Weights of a small GPT-style language model, trained from scratch on English Wikipedia.
Size: MLP 256 SwiGLU, vocabulary 1024, 2.07M parameters.
Architecture: rotary positions, untied embeddings.
Each number is 128 + 32 x the weight over its row's rms, rounded and kept within 0 to 255. Layers, rows and columns count from 0. Numbers have three digits each. The size before them is the row's rms in percent of the matrix's.

# layer 4 MLP up, 256x128, rms 0.0765, rows 76-92, columns 0-127
109:114129103104147117126230133080177127140130149130123093120072131118114155144142146169108146101115162209133150144109136136083160064140092077109188126127126112124129136138157130096189170046116110174101157102121205075119170114120101121135078175135106112180184167140119124100124105165105105128167159160129166147083139084135162113138081114089141083139150083194101155168151159178104151138127
113:145165131142165128102186166107082114149158118107182123144104083136192127129087150137031109088128149140122115168116103157092131121137112119148088121058109126086163175114115133162129174091132091084099125141176138091066108153162140101165088090143077130150157151097159146086166142155144098171186085105047132120128141143172134118166097178187089130134103075123164167187110115119150161148150
090:132144127087086141139082196127148144163121125161131149065105134134129158092050110108129090185162102171081122088129085133140173134114120142064116160164137103123104107164141189153171059129129138129111108106124151151074073071112119157216166072175072131161155129159115103098148154104101154156087122106128108140139122133083155118152131050112132180126119201150185115139118122165106131126136
098:119137108109161116129133175149173163131166113094091091112196118115145123132134098134159111132155137168123131097150145108174087141166130137161062145179124103121106145091177105152059108166069118186128183143105095178138127146092210123083130154140134183158127156098086099138131116069123142111121140169135113088068157087152168145139195116168111069119118081115084140083148149194141099191163
103:088069142121164112121154104153137155148186108153135149173099133161102074136140169109139118114119085141156195124195144123111175094150155152135102142142174100117109136101118137130169089155146140131196080101109111142119141141125132109227079123183070094081074104125122101131102179175119108121138105084145110124070112199129162081158111050156146146118145164095085088138124169148118128183092
090:095131095116198121146106124119129169136138119093082165095130073112158106101152140092124117129118179144096160200101109128046107169130116151120116105088152146197107116188116187163114120092112156141098142153095094181116098202137153113096136194126070136150147142098139104129108179176075146136096116172124131154111141061114111137114073114122172174129101069166146149071122114077135171150161
094:136118098141089114170058184131132165170117090155189066132123142144149164140109096186067079116142112135123161118158078117092152071141043135106140160097092148111082153102188164124117150135211117117076133157151145078116098130134140191166100143110114098118155136161172145086127123173099092151080156106099164138082149129090103130100164129105130067108070139100106155114146123097122078117113
106:110108106149101140106102088122103131107135180155159064138117141113152095111175087170137090166148136107140191133105112187163112174160085155156148066078143112126153119156094075112143119107127167233059132139113118157160113065094099104153138156101189101090136136114086169116139136113070084086140138111182121165141139110171121104123168151152184132133150120122141153127154115194058161097106
100:126142092127124100130141117146103113099124186069075143145107117178092108130120146123128153146125103113104124106088124099112072076094190095173126129157103107064124173126099196123129144128131078127137094139105163120141054176114102160047094061105155092083072127093128102107158120077085109107127147179146130088069150097090074173125123137162124167189137109148159066136196128126136141145148
091:162086106085094140130096142092125121159198128106125130084144119129105132128127125133132091061159192152147122167156157099150157189131178078125141147135171078094085148104133092120176120164153125142094113094095124128136181124139164107117137188228140172187187095175117105090146158037202118155130097118199112122107133117142116150169093140125114111103179150116116097091118123120164127109138
103:164118154090110104114089113106068086158137141117128121042156151129132187122123113072179149155170146156172129134131127122184146143093100152096110109131126128095131143145145146151097158129161077184134116119101128124133144143182092120109095174142067134152086176137236100153120118095145063077115129104116118054138139161169103144162068187105051137109105107107125129174153148111091106151167
102:152115121090133165160138132139138132127145155130139147061114169147119100132158106102150127139196110123140180164154170121169172103168126118170155120147125083127157103118094037124168118175161167127179147078111095117152137191177085149168147114066154098098119146164096106096148100087115169158116144138119133093127130055179115143050171070115111144141120121120215109128168082137140088086088
103:069082157170171125147114159120092143118117128194164134097091147120025136134171122149147107118119124142095123162161175109143138100083150091144125191103075161120081075176197149126161137163095069117149087090135112104145139095142103087157118164097138174090150129137059154073104136093109140157069085133115128127110126126105077057136134069092163154175103139096134142121147113104146100154113
101:114089119110143077114187162090130088109164128146116143142135115142140166137175158141092138141056170118103169135152106138134118115117092116162164098087161123173165125129146081163169146115134159109133135129107145154130122172085099079106109032114118119105069135129072124101094168097071049101104102090121121129072112144143144093145135102102128187128100209204141146143088119176109110069187
103:098107136076160077136085133139181129067073083115162127127142128099128178120166056103171099085110178118160138131134134097165149100139108122092150089143124133155091126155080170117081102159166076107101134098122092160145143121162089161157182151113142151110173099148158153192138067140099120161146111136101113200140146131119104097052193179139136132101090090136158185104139188093145139100108
101:167103132129085075106128154121135056099105164099174122142193144143101160096081124091152146129149124122156113120202114112104143116119170112135161124142130091123186154170121122135085142150175154172146110076091129144195080121176068128142181184077132092155151165129122123087125213132133154144088133110152087110102145169061146131109138116074106153180109126072142127133131103115215095105117
092:078066129125129157139112176119117167154077104181192088076105084178088137071143124120132086119168198141156103116159091143160108065137126153102102134167133069164150106140142101128129159129104133112099134167118211125183116135190120194128093116153145145113109132122138151135149172124126124130154112111203128148075167122130147185142095185195137130124086122181166115114107186124127107143090
# layer 4 MLP down (transposed), 256x128, rms 0.103, rows 76-92, columns 0-127
110:182071079076115143106179134135135089180141166152134134116163089069142119139110136150077152127147138178110184098078105091160141128088134089090136066147149143185079066153164124150143146086090161125088152119147164114159154122106081072157109135106107195147121144154149093171121149062146152063140163164167146112111172168047126149112149130110119146123147112106152124113126139092124088197128
087:093210097170083128149130155137134141149124116088178152116125147140196161117115099128058107131109254120126129106128130148087117098124123111100108172101145101151144146186156098136113113119131106160167160071141148121107139161162151151160087090169144124128073153144115096070095163131126127217158145140114111080177127128142097133189112101119138125122055073149132153129188133150116168097094
087:158154115099096151130136140148141138137159092126203072085115128122100139102080084166173105130082128104108135137148105117092091164111181145105114158124122166105131093142101122102139114110148101139121148125099025134107164134168139136093063138186117137071070124112055098090034111140189132136098117172113120134156120122145165178178165153138182197112127125133101088112133150187099145143083
101:093128139134095119119143124190156108154125104102150110095075157113102133102174161156120162144136150140150112144087146120167130142072138165072145118188106098157137074131120068147139111147173154150164134156098141125068094156159174180117094116231110191109099169164107111115130144154138139113127141150094120194078103071091123130149153158104166129164124097199184127220125160120123151077125
106:189141193137160135150107138140151141158109115108124133060124119131188137097092167182145180102159168089126153140154154155071101185114164089170140106107081160137121125144173105109138109155169132133154088115119085137088136139098084062150115107142075120072183130103105120112097167190104097169141126108160113184146098077149179127075100132139084125111134134136144117085134148147089182030138
096:176116091109111156115154131091116081073101168142066113125087069145150097128121106145100072104105103200152127158211101137130181134185146098133075125150122157171126092143106159121108108157120136116064078119117122099111144148174177103107120113114164131050155141131129187164182141117151149141108094129139128069164165144172115119093159160112093124067170120152124144136118072093211151133151
094:162134142134052147169085117054093119153078106176128137166159174113119081071114161125101176154076187099126117169099090132148141127087183132183114111074127104148098144077126134153113183117160129150100059082114124121102108161139195139135154081114154147144103092193147070103065109153162116163120139152124128099146106164147124142138157170129152135073135096172104105147117084112081146111169
109:132116053161128227121085109075080145121189156080135132147115130229121086133164130131139085217144115144167140062088149127145154086151125143130123111133095151124154081162160089113110120078090074105136161095093144096143123102125146157191144117144164152085091076138128144181154114139099134115146124116063098077161152140131120142118100137064131127098129145158126097145111095098126161122112
103:099215088113130146132165126142135097225140133069094196171124131142207128091136127071139130169052156122124150144096118158121112138080107088154062064175087083152171165147136155133163125105121127146100060164133100082145106103133115120137109108117159122106159150173124151083131153114084157139145131105142139178132087168162093172170142087105167129132129084141110100087114163141129122142102
086:169113128109093159092122088163161103126159079112097122140103138129109113190120135119117124092134067129130111162058161124051122118186112110176124141140149100160145132130142138170053228122154130115151146161144119141102098093089136149110072148108122110134153150118134145148150123170113111083067149201105155111107181132159207098129135104067125127139118166153076193103132104074110065099142
097:126113123187114157142150117104087133112135160096165123055116105142074121132173117178088107126083117106089173179083176132073147082095084127186106164133070064162150099092142126127201129107120189142142105159095151129080114120157096159154150132149113119088096149107109110109139144101126155159113178103120088142200083055182148155143132110143155118112132125152195109157143179099112136080163
102:120122158099120090128179088157152132095176110126135140078128110140109179119102109152171080120127100105102139177134138198112135112115060063104122141154125168184081071131114077157139131129122148129097129100110126101076104150111077143152146171054114194114069108076090159160080084166148081142133124116123146104159057128101195094127112096149104090113189099076159110162113148136134128085125
107:118109146163094090084154121089177110074102134128080108108145164139113132121114065119076161103128238138093126157148117123146174147153103125169089140087116136077115193127110112108147145136177111138054174134146084147130223118112121133128175134150142162080135119138121172115121129049155162187097120128161101142126124103102195150093148147110120108196133140112138107136176181103106157117164
092:116092212130141159151189147108155159100109099123104133159102103092170127139142118092141061088095125120158144138141140091030106089112153066154054118151101144185174151119079150179124152122095127165157095188134158147105143133096121138164152144096084116151165072100126158118148066114118112120116092129165130110117145107154161152107106120081091111166115158082084114177118124083149059169101
094:127141102145046102156157136101090146111124126201146061123147211127137111097097123127081156164125143049102104105185120145138106133110147090186172101143126071080174112151128063092114183098136125140192168144122072143141132158153095175140138069138145158143136141130160145109135140144172175160082148192125101159134126139170139153109127120176103131102114156057147094141161125157091163123130
094:114100158113135104182156116120123095127155180115108137124077143147172081129114067167146153201100105121137132152149115111157176120102112090167103137073152165066081131166148126147142120114124116201134110073222143174119099108158130134168152125122162121131155122113163098131171134190131188111154128143136114160071111104093069090134141138128080194110119096139135073102169194189107176124120
095:126153097134102185033139088135117120168066055099097104188148145172134141157110128110087115112094131095161206159127114109055117090169150114094122172111149098100155098169121123127110113148134127081138136127176110173157133083163181142102180082129145117145176144181165155118151151141162114106090149114108131091097144117129132178086116117159067203109142157116130189097113075118146127112121
# layer 4 MLP gate, 256x128, rms 0.0771, rows 77-93, columns 0-127
099:141108172082189079133125132102180152104157150149109148102140085063131111143135166131167103131146072158102067104173111112173081192117129103141111124146112199158072095122113141134135116135099128086132148117149125141136096090153133087069143221101161155082155121121142141156118109144182150055138170124137162161147077125104111086123167111106110126130130163189152088069132124060123098116187
089:094112117099172104143177118142088148169100142169101143121110115063124113103162103175135132139108111078130138108122104099206087154096111127160115110093152134180147158109133096213071095190097073087102136118159110110149152234149094126122144100135149109145095118130178102100136115110143147100166193095146136179114113119123154111115109168132066126088099157059088093150111136172114110193146
098:109123100144128173143129146123102133090144133159138149227136170119153085156112070121105110118186120122148178123149171124088132146138126099113129161132161150139130111114083196107113225132138146100151176130135140104166125134088084175084041127139202144132164106175145133118117141162069087147099149110147095161175085140097144142161133110155138093089049160186159104154104123184101114119153
113:115154111127079124183058107122109156106094174094104139141130131128166122106156089179100115100173148217090147114106149090133129064135183111110132133099138178122120127095110139137122163104076123123115084179107164148121129129102139103178201119168090172126143152148118105113113160178083110096145148135181098116156151137201075089142150117123153156057181157127100118118103113107122112067217
092:105139087118118160139122103120134039113177156142150128126095137165062138060123083166185103176151150132134150140119087167128107178160108141140122165211101124135117135124108133176159083170119174112076148096159129136108135136168180100089159159118133144159136110043169168154187163141108106128105122109181119126158120088133103085119052088104089115168121160151098185184118119130163106109148
090:122123118100134064129166130204098122124122154072145173108105066063157089144127152136157112117081089156170148088151159082162102049113141130162115140155123118164083127116145156108101065144140121094224110100117163110136131150144148062134113127130165144137157086147153117127110117097158118181158115152092065188159124084141160106116136157137130154109176167155096098072088101116122108205116
110:096128128153075199087147121074071094105152129182079138183116136062066111136156144124160094166135094117128114123155110185112171115177093203162150091143129119151117134137132116163161112135134141157128188180114152163122152131096126120152070120140134154089134128175087130130173079149104172065159180079122114160136069096084146136159171154169116104165128096137083169159189135128116127123160
106:165165141045139126160129185130108119132165130124107140137104167157115196125104166076087133184161136070137137190153067072141120183131132150118133103168121157140167077128158062133149119183100091187174126113138111095114137093114136162121169160123121154096150119173109105086103196157176065111120146104144156147140070088097147098121096198168111118116091116119123132083142133086113160117159
096:183096068091107080155104180126083174134112086096124156148117098114088134100113100130111135134158087114098183151165181125091133133137184063134152143119125199172123090163092176101122143098163188089132123109097144113091142102149185123076167164129106133122107111083132152095144119165069112139138118094139023123113083186102166144106117111135118103088115116098125126142159124056133099142182
093:129117121150147109154165155219144129150168136096089123160147093060132100177156139146188107109096122145181081075145118060159143170112091140188080125180145147149100052069155124177139127145138078149124095148081091091190152131201155124129127138109156122115128121120116138188152124136120057125153091178145155140141159165114077126162142109153073081134130150153159150117114141094134142099150
108:152109191143181060124145087152106103134163150151079063158145159131182116105100089067096119103094130099093118108078126152097091086101132083105152116174161122075099128104107138131111129153175153104107135103150158096107078125085117113111182139077119103126107197099145142126092184053140103108175101137149081130162074155198112080162119097121171134127139119198140081103150143126136131161140
112:116151097134170150081125088083135126128127121136115168127123164143077065137181157120138228120099179211098147174173145130099122116123146093193151164141104149101179065132096097168126115086146099138099079175097154217081165127150128108133078123124127089104111099079160148107124107120105086108155127126086147141099110120144137087140125111074118140134100162100077158171146123151173171088117
090:142081131176116114118161159167174139170105111159108112074132052135161160139116143161126170198122100129175125108142124132126165100101154095156136154124091143129110112118089171117110145133119091121135098125167119161055162101093139111211118094171165136128101163157081092158140129144120172084116105087114179077131173148142130117082165129121080163141147099239100087121144117195147166163171
087:108155108189131114151202124096128080170158121144101155130157168069135144184086161141097082118072118114141138188104061177113088125123169155144130179109150143072071088091167169175143114151151109155151119181112132146146149107149051088103089125098090084142150132137137118116154113129144058150112126152129118114131152155136176114125103127166200171164121076081119133141167179124068137112129
091:081098092112149088111110145136142122102113126130099099140099147056083195145155162129125098119137125177109138208096142113139108127132126185150128150153172088132080142101103119119159143145107133121128133121174127149153195127129196110096103127126142151123107062150160136162064142087162111142110128149117127071141150142122122142059182138170178137202067086150129206178085106154139082203114
104:076126071147115101129151134150158116165163147124125175133107127139098185114106090159128124098092073098079138148076160094169082124136033171150105173116141072090165160117139099131087128147136121152136050127175106163185110115115149150125112136096178098105165155077114131123206131111143091078135162149071130123104060116063104137113146174136147121065135149077130156148124151119105085100138
104:124152104164159155129130124078125089149174159116125087205114104113153123118104165114104137110119168172069085174126105094134103153147118098133090113086148176129081076124098132170161110222102131159179196128104091178135096107159174090116129152161075110119127150187062143169140134129144107138177153101105202153153129128156097186157155112119117077158103113147073135091138135105100115178156